Weights of a small GPT-style language model, trained from scratch on English Wikipedia: untied embeddings.
Each number is 50 + 15 x the weight over its row's rms, rounded and kept within 0 to 99. Layers, rows and columns count from 0. The size before them is the row's rms in percent of the matrix's.

# up: layer 10 MLP up, 1536x384, rms 0.0444, rows 1511-1535, columns 320-383
# down: layer 10 MLP down (transposed), 1536x384, rms 0.0376, rows 1511-1535, columns 320-383
up1511 096:62 34 61 56 53 59 43 39 50 53 46 41 58 56 59 65 51 58 58 39 40 44 39 34 38 62 24 65 50 27 53 53 50 57 69 39 51 49 61 31 18 51 69 68 45 20 45 66 64 48 68 52 58 48 28 50 35 58 71 61 44 04 40 37
down1511 103:44 31 79 57 55 51 41 46 45 68 52 31 61 51 41 40 32 58 54 34 46 39 52 32 39 33 40 47 69 38 71 44 52 54 50 29 58 37 49 64 64 61 31 38 63 26 59 30 49 48 67 35 35 61 50 50 58 45 61 99 62 44 53 58
up1512 097:54 62 37 43 39 50 50 10 40 50 40 52 48 46 55 49 52 42 66 52 49 39 37 60 53 43 28 70 59 55 72 29 35 36 73 45 22 49 53 09 52 26 33 89 51 44 51 31 57 43 59 39 47 50 42 44 63 61 53 57 63 51 50 30
down1512 084:47 62 50 44 40 45 64 60 28 20 43 64 62 61 59 24 60 50 37 55 47 58 80 50 63 56 70 43 63 39 38 21 40 64 58 57 43 50 58 65 55 50 40 30 39 17 41 38 60 57 27 73 46 24 42 63 39 67 30 60 41 60 46 45
up1513 105:32 31 37 54 74 27 42 42 44 59 48 85 77 34 47 36 46 69 20 60 28 20 57 43 42 75 55 46 37 44 39 57 46 31 62 51 75 39 47 39 36 55 51 34 51 31 38 76 50 70 39 59 50 60 72 52 33 33 70 53 24 43 51 46
down1513 109:58 50 65 32 40 58 53 44 60 36 24 50 66 59 31 63 63 66 51 35 36 59 53 45 48 59 75 42 42 51 73 51 52 53 52 68 55 44 57 52 38 44 30 92 44 33 60 53 33 41 64 50 41 81 53 67 60 46 12 50 56 47 49 46
up1514 103:48 68 49 36 58 87 48 43 32 43 37 34 31 46 17 59 47 61 21 36 74 22 71 77 62 32 59 70 45 37 61 47 50 45 57 60 61 64 37 61 51 51 29 64 49 48 35 65 66 39 38 60 74 62 50 76 53 61 57 43 61 39 69 36
down1514 096:62 43 51 57 57 38 67 62 00 56 36 66 48 48 14 71 69 40 57 57 61 59 51 60 71 66 68 47 65 58 45 59 62 51 48 46 28 50 65 49 42 39 48 25 35 45 56 37 49 64 71 78 52 63 51 59 35 42 28 56 65 70 36 59
up1515 101:42 49 63 23 54 60 55 57 43 49 37 48 75 34 44 78 58 74 71 61 24 56 57 59 56 83 55 46 60 18 62 24 41 74 31 57 38 60 57 53 52 52 62 60 26 33 50 32 26 42 55 58 41 62 44 44 83 57 76 52 65 52 55 51
down1515 105:70 64 31 39 41 42 55 25 46 59 67 22 47 53 49 61 46 42 58 65 50 56 35 11 53 63 52 52 53 39 20 77 39 73 46 44 67 55 22 50 52 55 48 62 59 40 35 48 62 39 67 32 81 39 59 46 41 36 50 54 59 54 31 16
up1516 104:45 66 15 62 33 49 65 27 55 49 38 59 54 21 46 43 60 62 77 55 77 27 38 50 60 39 67 78 72 81 53 39 57 67 40 56 60 75 48 25 40 57 32 52 55 54 36 58 33 17 47 30 41 53 54 36 64 59 35 16 60 42 26 26
down1516 100:25 40 30 60 67 54 53 53 61 78 41 32 64 93 32 49 52 23 51 44 42 70 62 48 44 59 65 24 47 35 73 38 33 47 41 57 42 48 53 52 56 54 69 58 75 41 58 53 41 49 68 53 65 34 67 62 54 41 53 48 67 51 48 29
up1517 099:63 41 61 46 39 55 65 28 39 71 36 37 53 51 47 63 38 41 28 56 60 36 29 63 38 37 50 67 50 58 55 44 34 89 47 35 59 43 71 68 51 33 51 66 52 66 67 64 59 20 52 22 33 55 19 36 31 50 81 43 20 44 51 50
down1517 096:36 45 27 50 78 39 39 77 43 48 71 48 55 51 52 67 62 52 43 60 45 42 60 62 39 46 47 69 53 44 32 40 52 58 39 66 16 83 23 45 81 57 53 51 74 39 39 74 51 53 80 59 62 44 57 47 40 59 32 77 41 14 36 56
up1518 093:60 54 60 49 41 57 51 56 47 62 62 64 62 52 52 66 51 68 39 50 64 35 50 66 41 56 71 46 39 47 47 63 50 12 25 40 33 54 63 64 60 53 55 54 04 45 59 48 40 49 72 45 66 37 97 74 44 40 83 40 51 67 27 48
down1518 089:68 75 40 55 53 86 66 49 08 54 68 68 42 54 70 58 53 58 41 69 32 44 36 48 77 28 54 37 63 68 53 51 81 44 48 26 59 58 55 36 41 47 73 63 69 73 60 55 49 28 26 39 38 23 42 29 39 43 32 58 38 62 28 53
up1519 105:52 58 50 38 45 65 41 62 70 55 31 48 39 31 54 54 35 55 87 51 48 50 45 47 84 62 35 42 38 72 77 42 55 45 32 58 46 73 52 47 55 73 36 39 31 71 50 46 37 38 56 37 26 72 89 40 62 62 24 43 52 39 77 30
down1519 095:38 48 42 47 60 57 61 69 89 59 46 51 47 60 63 35 62 62 32 47 31 33 80 64 47 37 66 44 29 53 69 32 51 38 64 71 59 33 50 69 59 46 63 55 46 47 47 62 16 28 29 60 73 34 40 53 67 51 50 57 73 47 34 61
up1520 106:49 59 47 61 49 44 62 57 45 43 63 50 32 52 43 58 55 40 46 53 56 39 31 53 45 43 35 62 45 44 52 61 66 50 38 77 59 54 53 13 51 26 19 86 67 37 63 59 27 42 57 32 40 47 63 64 20 45 68 45 73 43 87 53
down1520 113:26 63 55 39 55 45 79 51 37 37 31 44 60 54 38 34 42 56 70 17 35 49 45 63 64 56 80 50 34 45 80 42 58 41 35 67 45 68 46 67 44 53 74 29 28 53 53 61 61 42 44 73 43 53 50 55 40 47 57 23 73 58 49 38
up1521 101:28 37 79 52 32 40 61 48 37 26 56 39 36 28 31 60 33 70 56 56 71 31 41 75 55 39 58 47 34 40 68 30 67 65 24 63 78 40 61 88 55 49 67 51 54 48 43 58 56 59 40 59 27 48 82 52 48 60 37 66 48 43 81 49
down1521 096:50 19 39 65 40 29 37 89 51 97 52 34 42 45 25 14 69 69 41 42 29 71 82 51 37 28 71 41 43 55 73 38 33 63 47 50 59 23 32 59 62 37 31 64 41 54 45 35 66 54 63 43 39 41 54 58 62 62 29 47 57 59 57 57
up1522 098:60 49 70 49 46 62 69 69 52 69 61 70 63 32 49 66 23 61 32 53 52 39 33 36 47 44 50 67 90 38 60 54 76 52 49 53 56 58 48 58 59 25 62 35 62 55 50 38 46 43 49 59 48 33 56 40 49 36 39 61 52 33 71 33
down1522 102:43 57 68 53 52 50 58 28 49 47 79 39 43 75 42 56 47 55 46 46 51 49 66 64 38 57 44 61 22 43 54 62 53 29 49 53 44 65 59 38 54 57 48 73 51 62 78 85 12 43 45 29 33 46 31 35 60 64 51 51 63 45 65 39
up1523 104:47 60 58 41 55 39 34 38 38 46 65 48 68 47 63 57 33 64 66 56 62 37 51 62 50 66 66 54 61 85 50 51 53 62 58 22 53 59 43 42 48 52 44 55 54 65 35 60 48 58 54 62 28 59 31 21 33 44 35 28 36 51 41 36
down1523 108:46 60 58 49 37 53 43 50 32 65 69 16 24 44 43 72 42 30 50 48 48 66 67 37 51 33 46 35 63 54 30 43 78 37 57 60 82 57 56 50 66 49 38 36 44 33 80 46 64 67 55 45 30 51 40 82 92 61 18 44 53 59 62 45
up1524 100:05 53 46 51 34 67 20 45 23 72 85 34 54 36 51 62 40 41 48 42 54 75 63 57 61 71 46 41 37 27 54 32 49 39 37 56 57 51 41 60 24 40 62 36 48 56 63 19 65 51 33 47 53 61 40 58 52 47 65 59 40 72 35 46
down1524 092:29 48 49 52 37 56 66 53 53 40 46 44 73 65 61 49 61 46 62 40 44 09 53 40 47 48 15 30 44 41 66 53 49 59 49 25 55 53 36 53 44 53 78 50 34 44 38 71 54 43 32 50 52 81 58 60 37 50 65 60 69 54 84 43
up1525 103:18 33 45 45 72 39 74 31 31 27 63 39 40 56 48 42 74 42 36 53 51 44 55 35 65 66 25 64 40 38 50 27 41 53 46 68 52 61 24 41 29 76 38 29 71 53 24 30 49 44 42 34 74 68 65 61 85 64 62 38 45 41 39 42
down1525 106:46 62 57 42 56 26 41 50 39 49 54 44 36 63 51 55 46 46 72 38 34 26 57 46 46 61 54 43 44 47 42 38 72 48 39 56 63 28 60 83 49 55 51 45 72 58 49 49 57 78 47 41 58 47 35 65 65 59 36 57 61 42 64 37
up1526 100:72 52 73 80 46 46 46 51 61 56 38 65 67 39 32 54 40 80 59 21 64 51 40 36 63 55 75 63 58 42 55 43 63 52 42 39 74 36 38 23 47 31 26 54 39 83 44 49 58 50 43 37 29 46 46 35 25 54 33 42 58 51 31 27
down1526 102:44 44 58 54 49 32 13 61 36 40 64 44 49 37 37 50 76 54 47 77 50 63 67 59 33 68 60 41 31 46 61 41 28 30 51 52 37 37 50 62 54 43 68 47 45 48 61 33 57 82 75 28 40 42 82 48 84 53 52 71 58 56 70 59
up1527 089:39 66 50 66 52 29 48 34 60 44 67 25 57 38 60 42 36 27 59 37 54 65 58 55 53 68 53 39 21 62 60 56 18 32 77 63 80 62 31 63 80 47 49 47 45 47 30 52 47 52 34 57 73 47 69 51 43 55 66 63 34 46 44 31
down1527 096:70 44 50 86 39 57 49 22 22 58 34 18 55 65 31 36 44 28 53 68 59 54 51 61 80 69 46 54 61 46 68 51 56 45 29 50 52 33 60 50 35 67 34 62 53 34 47 43 67 76 60 39 20 32 53 28 43 50 46 76 64 23 44 47
up1528 095:70 44 50 51 27 92 52 31 28 50 56 59 76 54 58 61 65 64 54 37 50 77 71 51 70 62 37 56 43 58 52 44 50 44 72 58 54 34 51 49 39 72 47 45 44 57 42 50 51 28 60 68 52 48 59 67 53 39 38 61 50 38 33 84
down1528 105:20 46 33 41 59 42 48 68 41 28 51 55 32 47 74 36 74 38 50 33 62 33 32 73 24 60 40 51 55 56 53 55 36 52 46 51 62 47 46 26 40 35 65 55 37 47 32 68 37 53 36 36 33 37 40 60 58 53 52 33 54 45 56 33
up1529 102:85 40 35 35 57 32 56 80 44 70 53 32 51 33 44 52 68 43 54 39 70 55 48 53 37 50 70 21 42 24 37 63 42 61 26 73 58 25 49 29 22 40 28 51 37 59 56 78 71 59 50 16 63 55 17 19 32 50 44 46 30 28 21 52
down1529 101:39 35 57 38 51 66 70 70 37 46 56 80 41 61 35 59 47 35 56 52 50 69 81 45 71 26 49 41 86 68 70 41 26 37 47 42 58 56 45 34 99 53 55 26 36 67 59 56 35 30 27 68 61 39 52 43 50 51 46 58 63 41 46 43
up1530 109:25 63 39 27 51 57 62 52 58 51 69 65 35 42 27 41 61 45 47 30 52 43 38 58 50 71 40 57 61 62 50 45 42 42 70 66 35 54 13 65 27 38 25 31 52 73 48 63 63 66 31 34 67 45 33 65 06 40 86 47 50 49 47 45
down1530 102:36 41 37 45 36 63 68 69 55 59 70 57 45 55 41 84 57 37 53 40 58 84 38 87 59 39 48 39 72 49 25 46 38 59 11 45 48 54 73 86 17 63 48 51 56 27 28 56 32 40 57 64 51 31 23 47 74 62 57 56 73 55 50 54
up1531 099:60 48 42 47 44 40 15 65 47 42 26 38 60 47 38 39 48 49 62 46 56 41 42 32 46 65 49 23 41 58 66 78 74 73 41 31 69 41 51 68 20 59 44 27 63 41 36 53 53 39 33 32 53 30 57 55 53 30 29 55 44 29 32 44
down1531 098:61 36 71 50 64 55 62 66 35 44 49 37 68 52 55 27 49 55 28 61 55 28 39 62 69 72 54 27 28 71 44 33 48 47 47 22 37 23 30 71 39 49 40 62 67 47 67 24 39 58 57 48 38 35 58 56 63 69 56 63 35 60 54 70
up1532 101:60 52 35 73 31 73 26 46 40 62 57 65 48 49 61 60 24 55 54 60 54 37 36 33 74 31 41 70 58 67 11 31 40 71 41 46 68 43 44 36 42 43 33 75 34 48 60 67 36 43 64 34 31 69 57 29 26 66 41 50 57 29 41 50
down1532 107:50 67 55 82 70 48 81 50 42 38 50 60 56 42 53 81 53 69 70 49 61 57 67 23 72 61 60 39 34 70 49 48 55 21 61 38 52 46 51 39 51 58 58 54 55 24 50 82 22 75 24 31 72 60 71 93 45 67 18 78 48 62 42 60
up1533 100:76 41 35 25 70 58 36 49 56 58 58 71 36 62 27 56 51 81 40 85 64 66 81 67 42 24 43 34 49 63 68 55 66 47 52 42 48 64 56 57 41 52 49 61 77 64 59 38 58 78 51 38 06 23 41 44 42 48 48 38 57 59 62 75
down1533 097:27 55 55 73 66 24 68 54 54 51 65 32 26 71 61 31 53 65 20 18 69 63 47 60 40 39 56 56 73 67 54 47 48 41 24 55 52 56 41 49 35 65 65 73 49 51 41 47 39 48 47 52 59 57 32 36 38 51 34 40 35 41 65 50
up1534 105:31 37 35 46 42 72 71 66 52 24 27 60 71 46 55 45 55 50 45 62 49 65 46 42 90 73 55 43 58 60 68 38 67 50 42 44 35 51 21 43 24 46 36 52 41 42 67 67 43 09 26 31 52 50 46 47 42 57 20 46 38 25 42 33
down1534 105:60 34 63 45 51 67 44 61 33 54 48 39 69 24 60 66 49 59 49 50 39 50 76 65 35 39 55 52 33 51 76 56 61 33 49 28 46 50 41 46 44 36 49 57 42 84 35 69 70 66 53 58 54 41 41 69 53 39 63 44 67 45 47 71
up1535 094:69 60 24 44 31 67 72 55 35 35 35 50 59 25 24 42 04 68 53 91 70 79 59 92 65 51 56 31 50 45 54 54 47 53 64 49 21 54 70 57 43 69 37 49 41 55 35 52 55 53 47 40 58 73 71 42 26 58 43 53 34 44 67 32
down1535 109:49 44 55 69 88 35 65 34 64 59 51 56 77 61 72 34 69 25 29 28 63 27 58 32 51 43 39 70 72 67 36 45 41 45 42 64 81 49 41 48 52 40 76 32 51 35 50 78 38 84 48 55 46 30 34 49 84 56 31 59 53 57 40 66